{"num_attention_heads": 5, "rope_fraction": 1.0, "attn_scale": 0.125, "init_std_o": 0.029, "train_tokens": 860800000}
Each number is 50 + 10 x the weight over its row's rms, rounded and kept within 0 to 99. Layers, rows and columns count from 0. The size before them is the row's rms in percent of the matrix's.

# up: layer 2 MLP up, 832x320, rms 0.0982, rows 495-523, columns 240-319
# down: layer 2 MLP down (transposed), 832x320, rms 0.0823, rows 495-522, columns 240-319
# gate: layer 2 MLP gate, 832x320, rms 0.0986, rows 496-523, columns 240-319
up495 097:53 47 50 51 51 39 45 50 50 42 60 54 48 35 45 45 51 49 62 72 53 47 33 56 25 39 41 62 47 50 60 48 61 53 50 44 41 37 55 51 36 54 55 49 48 43 43 55 48 49 52 38 35 49 53 55 54 41 60 63 41 42 50 46 32 36 41 61 57 52 53 60 43 58 24 63 32 45 43 46
down495 101:33 81 56 42 39 45 44 37 44 53 55 37 87 56 44 62 52 55 34 53 48 43 46 34 39 60 49 68 51 55 57 63 42 32 51 43 39 54 42 57 51 34 57 39 51 46 52 60 41 45 61 43 45 24 62 52 47 38 47 44 32 47 52 62 39 70 32 47 49 56 38 59 55 38 52 48 58 54 48 52
gate496 104:50 38 44 36 60 38 45 50 47 50 38 41 42 37 67 59 45 48 39 34 39 46 46 47 77 56 31 48 66 70 50 52 43 34 48 55 43 55 59 55 73 60 60 53 45 45 63 64 50 58 32 64 51 56 38 49 53 54 38 73 52 56 51 49 60 44 57 48 40 67 42 47 44 60 47 43 47 49 33 66
up496 108:60 27 59 53 38 63 35 49 37 47 50 58 41 54 60 51 52 61 46 56 57 59 62 57 38 46 59 53 32 53 34 50 42 45 73 53 52 56 56 49 37 54 54 51 48 51 58 40 50 40 36 32 49 42 42 43 66 37 46 40 34 42 43 72 53 53 45 51 49 56 52 68 64 35 48 27 55 66 52 52
down496 102:35 59 36 57 39 52 54 52 34 39 46 67 70 30 58 61 52 51 48 58 53 48 65 47 49 51 50 37 40 57 71 56 48 51 37 43 60 46 47 48 50 54 32 73 49 43 62 49 57 53 55 52 59 60 50 43 67 60 40 58 49 47 62 32 56 41 58 61 47 44 41 54 30 59 47 52 69 40 39 54
gate497 108:63 48 64 61 60 61 44 52 49 44 67 48 54 41 51 60 47 47 49 56 49 45 50 37 48 60 46 55 43 41 58 60 43 46 63 54 49 59 35 59 53 60 63 52 30 67 50 50 46 68 47 57 43 66 48 61 48 59 47 49 38 56 52 60 50 76 48 71 40 64 63 42 46 65 55 69 64 31 31 61
up497 103:46 55 67 66 47 53 60 48 57 50 40 63 61 47 70 59 45 59 44 72 33 49 51 78 64 51 57 67 41 51 62 40 40 61 57 54 53 55 37 60 45 43 42 33 35 46 48 48 60 58 47 67 55 52 50 48 44 64 68 47 47 63 50 46 27 57 50 39 49 54 50 38 47 56 52 52 66 44 49 45
down497 094:41 35 57 59 59 55 49 37 53 44 52 41 37 78 53 41 22 70 59 39 47 34 67 68 44 43 62 71 60 55 62 39 55 50 33 41 61 36 47 61 42 38 42 61 52 38 50 48 36 52 41 51 63 68 55 44 41 49 56 29 59 42 59 46 44 60 43 51 39 44 47 40 32 68 41 44 51 35 56 45
gate498 103:49 73 33 42 62 42 44 50 64 49 63 66 53 47 49 55 45 44 67 51 49 50 41 43 57 55 32 37 65 38 40 66 70 51 49 44 50 56 39 63 59 55 50 57 48 44 51 53 62 59 46 50 54 55 48 48 34 57 47 55 48 59 50 43 34 42 37 62 37 38 51 51 39 58 54 46 64 32 58 50
up498 098:66 59 45 63 49 51 41 44 53 54 58 60 47 50 53 49 42 64 36 48 60 32 52 49 50 63 37 44 65 58 58 55 51 57 48 53 42 57 33 58 40 55 46 51 56 37 58 53 64 54 55 34 42 56 31 42 51 28 53 51 55 48 57 41 56 45 36 42 48 57 61 29 46 60 63 46 42 49 56 46
down498 098:40 58 30 36 38 53 45 53 52 47 36 72 35 63 59 39 56 39 50 48 46 39 33 38 62 55 45 25 60 59 42 57 42 52 59 44 61 53 36 50 35 54 49 58 64 44 44 57 49 58 52 44 36 52 39 27 48 39 61 44 49 60 43 36 33 33 50 43 40 43 64 49 57 54 41 38 51 45 46 49
gate499 102:41 37 56 58 73 47 57 46 50 50 43 54 55 47 34 51 55 61 67 77 54 35 38 46 48 41 49 47 50 51 64 46 32 37 52 50 45 50 35 61 40 45 46 53 51 21 48 60 64 42 56 63 49 44 69 44 45 85 42 33 39 62 48 74 49 48 54 36 46 57 43 30 47 43 52 47 46 61 53 24
up499 105:48 69 51 34 62 60 55 36 57 50 45 66 68 50 56 38 28 57 52 63 58 63 53 50 51 53 56 51 50 43 42 50 34 40 62 52 47 46 57 41 55 50 47 29 50 52 59 66 54 44 46 55 56 56 66 64 48 59 56 41 56 30 53 52 27 40 35 50 56 53 56 41 51 62 55 48 34 35 50 49
down499 102:52 39 47 35 63 56 74 46 70 37 42 58 55 62 47 54 54 37 50 35 36 52 71 42 40 57 49 76 48 57 44 27 50 44 32 58 48 43 55 33 46 52 32 48 47 47 55 47 53 29 51 61 58 45 56 41 44 61 54 52 53 46 56 56 50 40 42 40 57 50 39 35 35 53 36 62 50 45 57 47
gate500 100:42 71 73 43 56 47 44 42 52 39 56 46 45 53 37 50 49 33 61 53 69 59 51 42 39 47 40 60 52 46 49 52 52 48 51 45 54 75 46 45 53 61 37 67 48 47 45 47 48 53 59 47 58 64 56 69 24 52 48 45 42 39 34 44 50 43 57 63 34 43 47 53 69 49 59 60 37 53 43 56
up500 096:48 57 40 45 61 53 64 41 56 48 32 49 45 71 42 57 31 51 60 64 55 53 40 43 45 52 61 51 61 50 60 36 53 55 81 45 66 54 53 50 40 57 55 56 53 53 34 50 49 64 75 64 46 37 59 40 40 40 59 51 37 38 49 52 45 54 56 54 63 49 37 44 42 54 66 37 65 59 47 64
down500 097:55 41 55 38 52 64 41 57 47 46 55 34 53 40 60 52 51 67 48 55 54 54 45 72 47 53 64 44 60 56 64 32 66 63 42 60 70 62 48 53 47 49 36 46 31 45 40 50 44 44 38 58 31 50 40 41 41 50 37 59 53 45 74 43 37 67 52 58 37 49 46 38 39 48 53 42 49 48 47 50
gate501 096:40 40 62 42 61 51 46 41 53 49 50 43 44 58 57 54 48 31 44 57 40 40 62 67 67 54 52 56 79 58 45 37 62 39 52 65 47 53 53 32 39 39 63 54 56 52 50 57 52 56 63 40 52 57 56 57 39 58 61 66 36 55 61 54 54 43 68 50 53 53 44 48 49 51 74 49 43 42 40 72
up501 099:40 42 58 46 55 22 60 49 33 50 47 55 47 63 49 52 50 41 60 67 61 74 50 55 68 54 66 47 45 54 63 45 58 40 67 46 62 60 60 40 51 50 49 49 38 52 54 56 65 58 51 55 32 33 45 46 67 37 55 62 39 56 57 70 57 35 48 31 46 52 64 61 44 45 47 56 53 62 48 64
down501 098:46 57 67 51 47 40 50 51 58 44 40 45 38 66 48 35 74 39 44 44 50 39 49 38 50 46 54 44 49 76 65 51 37 59 48 47 50 47 76 51 48 23 60 61 50 49 51 36 57 53 53 48 30 56 55 72 67 56 50 59 41 51 52 48 56 43 42 56 57 48 47 64 50 44 69 54 55 64 46 49
gate502 093:64 52 54 38 40 45 42 33 48 33 43 59 57 67 42 54 45 55 46 47 57 58 87 31 48 62 43 44 49 47 34 50 51 52 38 44 36 38 41 47 46 28 62 66 52 54 36 48 40 57 68 48 70 38 46 43 46 46 62 61 48 62 32 40 48 56 39 42 59 60 67 77 54 49 47 68 49 46 51 46
up502 089:49 51 50 32 49 44 40 41 59 42 47 54 58 50 59 58 35 47 60 58 66 53 59 50 67 53 57 45 52 56 50 50 57 68 47 44 49 48 46 45 57 56 38 55 29 35 47 51 51 43 38 57 60 45 65 53 67 45 51 50 45 63 43 41 63 57 50 41 63 47 48 55 45 58 62 59 51 63 54 51
down502 096:57 44 61 34 41 51 42 42 54 43 69 56 52 68 56 44 62 52 58 52 51 62 87 46 38 55 54 59 34 35 29 33 34 35 52 46 32 47 47 51 38 56 52 61 66 63 36 61 50 45 73 51 45 46 43 44 46 48 46 44 50 59 29 38 57 47 48 41 30 52 53 56 49 40 57 54 58 47 43 49
gate503 100:71 31 45 26 46 58 63 61 61 45 43 39 50 46 51 59 49 42 58 40 59 53 47 63 65 49 52 45 43 48 30 48 40 42 49 59 62 58 67 43 37 67 55 67 50 33 44 50 48 53 42 51 60 57 43 69 43 42 47 58 54 61 32 62 53 47 46 55 43 39 58 38 72 64 44 54 56 67 49 57
up503 095:51 46 60 53 33 52 62 55 34 68 56 57 52 42 51 54 46 49 57 45 53 62 49 55 55 53 48 50 46 58 44 30 34 55 44 62 52 48 69 49 51 34 55 49 56 55 56 39 56 57 71 63 45 31 41 63 59 76 51 60 35 39 25 46 39 49 51 52 49 35 38 34 60 51 28 55 64 56 47 52
down503 102:57 55 55 39 51 58 34 37 47 41 58 58 66 49 52 48 50 51 55 69 49 56 41 51 55 49 61 39 58 42 53 51 40 70 38 49 39 42 37 53 37 48 72 33 67 42 24 55 51 56 45 61 46 56 41 37 64 45 50 46 42 56 56 33 45 53 34 58 48 32 53 47 78 47 61 38 49 55 52 63
gate504 096:46 51 56 41 38 47 52 31 42 69 48 69 39 45 39 41 46 57 49 41 33 38 56 52 61 49 58 64 65 50 58 52 47 55 41 62 51 51 48 58 61 44 41 68 46 23 58 44 59 60 49 43 38 56 28 53 47 60 65 73 38 55 69 58 49 49 53 65 54 47 63 41 52 57 65 58 64 47 51 34
up504 100:43 39 54 51 63 60 48 53 46 30 75 48 66 45 40 56 49 44 38 53 59 50 44 15 31 38 52 49 47 39 56 32 51 58 33 62 44 53 44 57 54 38 45 34 64 63 35 51 53 61 44 55 44 47 55 47 69 46 40 61 64 61 44 56 55 50 37 59 49 28 55 58 44 45 56 53 35 69 41 50
down504 095:65 40 60 48 57 52 62 39 42 39 50 54 60 51 35 71 52 59 50 56 60 40 29 46 34 47 53 42 34 47 25 43 49 40 39 43 53 39 40 51 57 34 53 55 60 53 38 64 32 43 50 61 43 59 50 43 51 41 57 43 61 54 32 49 31 66 56 50 59 35 47 51 46 43 55 68 38 47 35 27
gate505 101:58 62 47 38 64 64 64 34 62 57 55 66 41 57 59 47 46 46 60 47 56 63 51 57 60 50 49 34 59 51 47 68 45 35 49 50 47 65 66 36 49 42 52 65 48 71 50 37 50 49 35 57 54 55 52 53 54 43 42 63 48 38 63 56 38 52 36 42 52 44 42 56 61 53 51 37 52 27 64 59
up505 107:56 46 65 56 49 64 21 57 41 41 52 39 55 68 52 52 58 68 51 61 34 51 53 78 57 37 38 56 34 55 46 39 36 60 54 31 38 66 51 51 51 59 70 49 55 67 51 42 57 56 46 35 50 60 42 42 59 44 61 48 50 46 56 50 52 49 43 62 42 54 40 49 78 44 64 40 43 62 54 48
down505 101:50 59 47 44 34 60 41 49 55 62 53 36 50 61 55 55 50 53 68 38 43 44 65 55 56 39 58 37 45 48 37 52 39 71 41 59 51 37 62 37 58 58 68 60 52 54 54 41 43 50 45 48 41 36 36 46 47 49 65 67 42 44 55 34 26 55 49 45 45 45 64 70 60 45 49 41 47 50 60 70
gate506 098:44 58 59 33 55 56 55 54 69 65 64 71 35 45 59 48 58 63 34 55 45 55 74 64 68 38 15 53 67 44 53 50 66 62 69 67 53 43 34 55 44 51 56 37 30 47 62 50 59 56 65 33 52 43 42 49 64 51 50 52 44 32 54 45 36 49 40 30 59 60 63 35 50 52 82 54 41 36 57 36
up506 098:47 58 48 39 44 54 61 48 63 65 34 50 39 46 57 67 74 52 53 49 55 29 46 51 61 49 49 64 45 49 43 56 39 55 64 29 51 55 18 38 54 43 51 57 40 65 52 51 59 60 35 39 45 41 46 51 61 68 24 43 58 30 38 55 61 22 45 49 57 56 43 58 77 60 59 52 61 44 58 55
down506 104:19 58 55 44 44 45 55 46 57 41 55 45 40 60 43 39 47 58 65 37 38 48 45 50 52 52 59 48 39 49 55 59 43 60 55 58 55 65 33 40 53 45 52 33 69 43 59 68 55 60 52 65 54 26 47 58 51 49 32 50 51 37 61 55 50 47 49 19 54 77 55 58 46 62 49 56 62 48 55 67
gate507 096:36 54 46 58 54 53 51 51 38 57 49 40 55 68 64 71 66 53 44 58 58 43 24 60 52 70 58 48 53 53 59 61 54 50 42 47 45 52 58 26 57 50 39 43 49 42 60 54 65 30 44 49 59 55 66 47 32 49 42 34 65 44 51 41 45 63 54 56 39 56 40 55 44 31 63 37 71 58 54 55
up507 097:54 55 71 55 55 50 55 50 44 41 48 58 38 46 44 46 61 58 52 57 49 41 42 49 52 60 64 43 53 44 42 57 54 71 50 55 45 56 50 53 58 34 56 44 39 41 47 53 53 44 42 41 55 34 39 60 51 37 48 37 51 48 53 47 61 53 48 43 52 57 69 23 52 42 56 56 60 54 46 59
down507 093:55 52 42 47 52 47 45 36 44 48 45 60 70 35 41 33 41 41 57 47 61 48 60 45 32 35 45 52 53 44 32 48 27 63 49 51 38 51 46 55 56 28 52 55 58 45 62 56 42 73 45 51 50 62 47 29 54 49 54 47 54 57 34 34 51 59 68 53 46 46 60 60 49 60 31 58 52 63 47 42
gate508 100:53 69 51 53 55 39 52 49 44 59 38 32 57 64 60 55 65 53 40 57 73 48 37 33 41 40 56 51 55 38 55 52 43 56 50 51 46 52 52 46 57 50 50 45 41 48 53 60 52 46 69 56 33 40 43 67 42 40 56 55 54 54 51 56 55 50 71 59 48 41 61 30 48 59 48 38 45 35 37 45
up508 100:53 42 62 49 39 29 55 51 35 59 63 47 38 27 67 48 47 56 50 41 41 62 65 43 51 36 48 52 36 42 43 49 43 46 39 50 54 49 41 56 57 51 42 52 62 47 57 60 42 58 56 58 43 49 48 48 55 71 48 45 49 52 41 53 37 51 36 50 50 54 52 51 43 43 72 37 58 28 36 42
down508 100:58 43 41 53 53 47 44 40 32 74 64 43 45 53 40 54 92 52 65 44 54 48 37 36 61 48 51 66 47 56 45 60 46 58 40 34 39 57 38 36 63 56 53 46 53 28 41 29 35 53 58 34 55 52 26 46 55 48 57 58 42 47 35 42 54 33 55 49 60 43 51 52 56 41 70 41 41 48 43 39
gate509 089:41 33 69 64 50 63 42 54 48 58 29 33 48 74 42 35 56 44 53 48 45 54 63 48 39 60 63 28 51 43 65 62 54 75 58 61 58 51 49 51 49 29 51 38 57 55 42 42 71 42 40 51 45 54 42 27 49 51 41 36 52 53 52 49 57 52 45 53 53 29 49 51 43 39 49 48 46 36 51 44
up509 094:47 71 48 53 50 43 40 57 54 48 54 47 40 47 42 49 51 52 59 13 57 58 48 46 56 48 37 53 51 69 61 62 52 53 40 48 35 62 46 67 48 38 47 61 57 45 45 16 47 51 56 43 44 55 44 35 55 58 61 48 42 61 60 49 55 35 35 56 53 42 50 43 44 33 44 43 67 47 48 52
down509 093:53 52 52 30 47 55 45 39 58 51 44 56 64 64 36 50 41 39 68 39 37 57 46 46 52 34 46 34 53 59 56 47 48 50 52 45 48 47 48 50 59 46 55 48 56 49 58 15 27 53 48 49 50 49 61 37 53 43 58 56 55 59 44 45 40 38 54 52 55 50 45 44 39 36 39 44 49 54 47 39
gate510 096:58 37 54 47 42 57 52 65 50 41 69 51 42 60 41 50 54 65 37 55 31 35 59 36 72 65 30 43 54 65 52 58 32 46 46 48 35 48 42 43 30 54 48 47 42 57 49 68 38 41 52 51 58 61 47 54 24 56 44 41 41 46 48 53 44 51 52 53 38 47 56 50 56 61 48 42 35 51 52 39
up510 098:61 30 53 36 60 42 55 47 41 44 36 67 54 50 50 43 65 45 55 46 54 48 56 40 42 50 59 39 38 41 39 52 47 65 43 37 60 66 52 43 53 54 53 53 63 53 65 47 41 43 83 63 49 59 47 67 40 44 45 47 68 49 44 55 54 48 44 65 45 44 45 37 57 73 51 48 56 64 58 37
down510 103:59 71 30 49 57 58 46 70 51 56 47 59 62 45 35 37 61 45 53 45 43 72 36 45 47 60 44 61 37 42 42 50 41 56 33 44 42 56 42 48 43 54 40 43 46 39 60 65 34 53 55 42 52 63 28 53 40 53 34 47 47 33 62 41 56 44 58 56 38 56 54 48 61 66 59 41 58 55 48 65
gate511 098:71 41 48 37 46 52 43 48 59 50 52 50 52 51 36 43 47 53 47 44 51 29 62 40 50 59 45 53 55 37 57 61 43 58 48 56 56 28 38 50 48 56 54 40 48 52 41 33 56 40 63 75 53 55 43 69 49 47 49 34 54 53 57 61 43 55 57 50 55 58 51 60 58 55 46 50 59 52 37 84
up511 099:51 42 41 41 68 52 54 56 56 51 52 35 55 40 51 39 60 44 47 40 46 40 33 51 63 45 59 80 50 49 53 52 50 63 57 35 44 50 69 50 29 32 49 32 77 43 64 53 51 70 43 47 45 39 45 50 41 48 52 53 17 53 54 61 45 50 59 25 50 44 39 59 51 49 50 66 44 46 55 41
down511 097:59 66 30 35 56 30 67 41 52 59 62 34 54 48 53 55 53 44 65 43 47 33 57 40 56 54 50 63 60 40 50 51 37 48 47 41 61 57 60 48 36 59 43 51 46 67 63 63 58 59 37 58 51 44 68 46 47 50 54 48 46 53 38 54 39 42 68 51 69 76 49 56 48 59 54 57 29 48 42 53
gate512 092:49 55 34 47 50 60 62 40 37 61 49 44 42 27 39 44 66 43 45 57 39 39 48 66 38 31 73 38 49 52 53 52 52 57 29 54 63 49 49 56 44 58 51 60 35 50 54 48 63 55 54 54 47 41 48 45 47 31 52 55 53 54 62 51 55 46 49 38 66 43 53 53 48 44 63 56 44 39 40 41
up512 096:50 59 56 55 39 63 56 40 41 56 42 41 55 59 55 59 50 41 70 48 39 50 59 37 33 61 46 57 53 44 43 53 35 55 61 60 63 65 40 61 43 46 60 62 53 64 57 50 53 62 52 64 39 46 52 45 46 42 52 47 55 54 46 35 68 45 56 60 53 46 31 77 60 61 42 60 49 43 36 58
down512 095:54 47 42 39 54 53 53 29 44 44 30 56 47 44 47 37 57 52 61 63 48 53 51 50 42 41 55 35 48 63 49 28 49 64 49 49 34 43 44 39 60 40 54 49 50 47 49 59 52 53 45 52 50 58 61 39 42 41 38 50 50 42 48 47 50 44 52 52 42 59 72 42 38 44 50 34 60 57 65 56
gate513 098:66 46 45 40 42 39 53 51 53 59 66 41 38 55 50 58 53 61 41 30 48 50 42 47 49 28 45 66 43 41 39 68 68 55 44 41 58 49 53 57 50 70 29 49 32 50 64 67 61 36 55 49 74 52 56 35 62 64 50 39 36 70 43 47 56 46 44 65 71 54 32 50 58 59 40 46 59 50 56 60
up513 104:38 47 49 55 43 46 62 50 57 53 67 47 61 30 52 45 56 40 34 43 59 47 51 38 57 51 63 63 52 53 50 61 47 53 50 46 41 56 67 57 55 34 33 45 45 56 50 42 48 32 46 54 67 41 38 62 41 42 59 50 33 55 41 67 30 59 52 38 63 37 50 46 45 32 53 29 47 55 49 46
down513 096:38 48 49 43 62 42 57 60 37 50 40 53 58 33 64 53 38 41 60 53 46 56 30 55 32 48 52 41 58 68 49 68 57 59 47 49 47 76 45 59 59 50 56 59 56 40 50 53 62 53 36 45 53 41 56 56 42 68 54 54 43 63 55 61 44 44 58 47 51 53 57 57 55 42 42 29 54 72 52 53
gate514 105:69 38 60 59 72 58 61 48 44 49 49 49 33 65 37 56 51 44 52 43 45 47 62 68 44 57 37 51 53 33 41 57 49 78 56 68 35 40 53 68 32 35 52 60 43 56 36 47 72 62 49 53 40 50 63 59 57 57 54 41 60 49 35 49 47 53 46 43 61 46 58 44 44 42 51 41 63 54 39 46
up514 098:64 48 47 40 54 52 50 62 65 37 48 35 48 55 49 54 40 53 35 54 59 41 40 38 57 66 56 61 60 42 60 54 62 55 59 37 52 72 39 56 19 64 53 82 41 48 44 67 57 59 61 63 50 42 54 47 43 55 34 63 72 65 39 48 42 40 42 45 68 28 52 54 41 49 45 30 43 45 32 52
down514 096:57 39 56 52 46 51 43 39 47 59 38 57 53 55 64 29 56 61 50 22 52 43 75 57 46 38 44 40 23 65 67 43 38 43 45 54 43 41 74 48 68 53 53 49 42 39 68 43 50 46 46 47 61 67 49 61 45 44 39 51 31 51 60 25 46 56 53 60 50 48 68 71 61 43 46 60 56 45 61 37
gate515 098:65 61 50 39 56 49 36 45 77 34 56 45 51 50 42 35 37 39 50 61 49 41 34 47 54 52 49 66 57 27 54 27 58 40 40 38 50 41 59 41 54 52 35 49 59 47 41 49 59 64 51 55 45 54 58 43 44 52 51 37 59 51 41 63 63 63 47 52 56 35 54 35 53 53 51 57 64 50 59 32
up515 100:38 50 56 52 61 52 54 51 56 56 51 33 56 35 52 52 51 45 54 61 65 48 63 48 58 63 34 57 61 56 58 59 33 58 59 57 55 51 45 56 36 66 52 58 63 41 38 48 85 48 56 41 59 36 34 46 45 56 36 47 34 34 42 49 37 50 72 70 58 50 53 47 56 55 46 22 39 42 64 50
down515 097:65 54 54 48 78 55 60 57 51 56 48 39 62 51 42 50 52 52 35 45 69 41 52 71 66 64 59 52 35 49 59 45 45 43 52 54 59 52 54 51 52 60 42 58 57 45 49 57 54 40 54 55 58 28 41 65 35 47 48 46 41 52 52 47 31 52 54 75 50 46 52 46 39 43 48 59 42 38 42 48
gate516 102:39 56 57 65 62 34 54 49 44 54 60 37 37 56 55 44 42 53 60 66 43 63 53 49 61 38 32 55 39 44 45 53 51 53 63 47 48 34 33 43 38 45 52 45 56 62 52 60 56 59 45 59 49 48 41 40 44 43 44 51 51 50 38 47 64 41 56 37 50 70 52 74 47 45 53 67 63 53 68 32
up516 102:42 47 68 70 72 70 62 51 68 35 42 52 45 50 64 60 46 47 61 64 33 43 47 56 66 36 32 65 46 59 44 46 64 66 53 47 51 50 50 56 43 49 55 52 36 37 47 68 45 61 66 40 47 65 47 50 52 43 47 48 46 34 60 49 31 57 58 61 37 50 47 51 59 47 57 57 44 43 37 59
down516 104:44 52 53 68 48 86 58 53 56 42 43 46 32 44 54 37 55 47 57 69 44 61 48 42 59 65 53 64 42 54 48 50 63 40 60 36 53 40 63 45 56 56 51 56 55 38 50 60 52 73 62 47 72 37 53 50 41 42 40 52 45 51 56 47 47 31 38 65 57 55 57 57 43 52 50 57 47 42 41 46
gate517 106:55 60 61 51 40 51 62 45 66 52 54 56 53 53 67 45 45 38 48 51 75 51 40 47 50 38 34 50 48 42 48 36 47 54 69 55 57 56 53 48 50 70 52 40 57 49 51 41 48 35 56 55 66 53 52 50 65 44 47 45 53 20 59 27 49 51 58 38 47 56 50 61 45 41 45 53 48 52 32 54
up517 101:65 45 71 37 63 44 42 66 75 56 53 47 36 38 47 69 66 58 34 50 42 65 52 40 55 60 49 42 68 50 47 42 46 42 49 57 53 36 46 38 47 36 68 47 50 36 48 36 53 50 47 53 60 49 45 53 49 42 37 57 59 49 43 54 54 48 48 52 50 47 73 72 67 45 57 48 61 56 46 33
down517 096:45 72 40 46 43 52 32 46 67 41 60 38 48 46 35 53 51 51 41 61 50 64 85 49 48 39 52 70 51 41 51 44 40 59 34 49 47 44 57 53 58 47 64 52 51 57 50 43 55 50 38 51 51 56 54 50 51 41 62 55 64 59 43 62 41 68 80 40 39 50 57 77 56 50 47 47 59 54 51 53
gate518 104:54 56 43 52 59 41 63 61 47 61 50 55 61 43 53 36 64 55 38 27 41 38 54 36 50 43 52 51 71 50 44 60 51 62 43 53 55 58 56 35 57 37 40 50 51 43 54 45 49 58 52 60 31 41 36 56 43 36 55 41 45 55 60 57 56 39 54 20 49 46 50 61 27 59 59 49 61 48 60 52
up518 099:50 50 38 56 66 45 44 44 46 46 54 48 56 35 49 47 53 44 64 54 49 43 49 44 65 58 51 71 42 39 45 49 59 65 54 55 44 68 42 46 46 56 25 39 52 49 58 50 40 37 37 58 56 42 54 52 58 47 57 41 48 58 48 56 39 53 61 44 57 45 50 50 42 39 66 39 48 58 51 44
down518 102:48 49 58 43 58 43 34 62 61 54 61 61 61 52 58 54 40 49 52 70 51 47 47 58 61 65 54 51 49 62 69 60 51 56 47 50 49 52 49 74 54 33 41 53 46 59 58 59 48 41 49 43 60 66 53 45 70 44 42 55 48 61 73 45 42 51 57 48 60 26 51 58 46 50 59 42 35 37 57 30
gate519 103:39 51 44 45 60 31 56 50 43 52 61 54 56 48 38 47 50 35 48 74 44 50 46 48 54 47 50 41 60 24 38 41 43 42 51 45 45 44 73 38 44 61 58 48 63 70 50 55 39 65 55 31 48 51 52 46 66 45 48 55 45 39 47 48 48 62 49 59 54 59 44 71 61 52 55 68 53 24 37 48
up519 101:40 43 30 33 65 36 80 55 33 43 37 57 46 55 60 65 50 53 57 58 69 62 50 66 57 64 48 64 48 51 41 60 28 56 51 49 51 54 52 49 50 42 56 43 57 73 53 39 29 54 51 78 56 50 37 49 73 38 60 50 44 53 49 41 34 66 46 58 32 59 48 65 60 48 42 69 43 52 54 41
down519 100:61 40 77 43 44 56 29 52 46 52 43 69 54 45 47 39 52 54 51 60 51 57 65 56 80 38 53 63 42 69 54 53 61 63 43 49 52 50 36 34 48 42 76 43 51 51 32 23 57 49 49 62 50 45 66 62 43 44 56 52 45 45 52 57 49 56 41 51 47 49 40 44 58 39 69 50 55 68 57 61
gate520 092:54 57 43 47 41 53 52 45 40 53 56 24 57 48 42 55 34 37 45 60 55 49 66 50 60 55 52 49 60 53 69 51 76 45 36 53 61 67 60 35 44 52 53 32 63 46 50 51 56 62 48 51 53 66 69 53 49 52 53 40 44 38 72 54 24 62 69 32 35 45 34 65 33 67 52 36 58 49 72 41
up520 095:42 56 47 42 47 36 59 54 51 54 60 55 46 36 53 46 55 56 43 57 47 45 56 57 42 50 55 48 68 45 51 54 30 26 42 44 45 45 64 52 65 62 54 63 46 59 52 61 51 28 44 56 25 47 42 48 19 42 59 67 39 51 56 52 33 52 56 74 62 37 57 40 33 53 41 63 41 29 62 55
down520 099:67 55 49 70 54 31 47 56 54 36 65 39 54 68 60 45 48 54 45 40 67 51 43 36 37 58 47 39 56 55 54 57 35 29 55 42 44 58 65 35 26 55 48 47 55 52 35 47 51 26 60 43 62 29 53 54 48 65 56 71 66 43 51 51 54 39 70 49 65 58 55 47 54 37 40 49 42 68 54 53
gate521 097:42 50 45 35 37 53 39 37 40 47 50 58 44 39 60 63 39 45 49 56 47 46 58 56 26 85 39 53 42 60 67 54 54 53 62 38 59 43 68 72 54 51 32 59 36 39 56 42 51 65 61 59 40 52 46 47 59 55 43 64 52 54 51 47 58 39 49 56 54 46 57 32 32 44 31 44 55 43 51 69
up521 099:64 58 57 41 52 43 60 62 38 42 41 57 52 48 64 49 48 39 56 46 44 79 52 60 44 57 64 55 41 51 45 47 54 66 41 55 51 56 68 40 65 45 54 51 39 39 56 27 54 42 27 48 34 60 58 42 43 53 51 67 52 68 28 49 54 52 50 51 52 53 45 60 44 46 40 49 40 41 38 47
down521 105:46 57 50 42 21 44 54 44 60 47 46 50 46 61 38 40 33 51 44 56 39 68 54 69 33 34 58 35 49 36 60 58 62 65 31 57 48 48 77 50 46 47 52 45 33 49 57 56 38 40 39 50 38 50 47 52 63 53 48 46 50 61 46 54 56 51 35 43 65 55 50 58 35 43 38 50 41 59 47 42
gate522 101:51 54 37 71 47 36 40 50 45 62 47 52 50 60 51 63 67 57 54 55 49 38 37 41 45 51 63 53 58 44 46 58 68 33 27 61 53 37 44 60 37 62 37 63 54 56 41 66 33 55 46 23 58 49 38 48 50 49 66 64 65 54 43 26 46 64 53 44 50 48 39 65 65 64 61 52 55 39 60 46
up522 106:64 46 55 45 62 25 41 39 46 53 55 54 54 59 42 53 47 44 59 57 47 62 48 52 60 55 60 51 31 40 48 27 43 55 31 54 64 51 30 42 59 51 43 34 48 41 54 61 42 48 63 35 43 61 34 41 42 55 68 49 51 53 55 56 43 43 50 41 35 38 50 56 26 55 60 65 58 29 61 51
down522 107:47 45 62 39 55 51 68 53 39 41 67 31 53 59 53 58 52 59 56 61 71 53 44 52 53 53 47 42 48 43 57 62 64 60 52 49 24 60 42 60 23 40 50 58 46 58 39 42 54 37 56 41 50 57 42 51 46 57 49 43 31 56 69 57 31 48 51 38 41 51 37 39 52 48 45 55 44 47 67 70
gate523 095:46 39 42 45 47 56 65 50 57 55 55 52 47 35 49 53 58 53 52 47 44 43 55 52 41 54 54 64 35 49 49 55 56 40 62 44 43 55 53 46 45 47 47 32 28 45 57 39 32 65 44 45 62 44 45 41 46 60 60 69 31 46 68 30 36 34 69 48 55 35 59 33 47 51 47 52 53 40 49 38
up523 097:57 36 32 52 38 47 56 39 59 56 53 31 56 51 40 28 46 42 53 36 54 50 51 29 46 44 54 70 39 43 58 55 61 52 51 54 58 51 63 60 48 36 39 50 88 60 56 43 48 52 51 55 67 43 40 52 43 51 49 41 59 62 51 60 45 63 34 36 57 45 47 53 58 36 38 42 65 34 51 46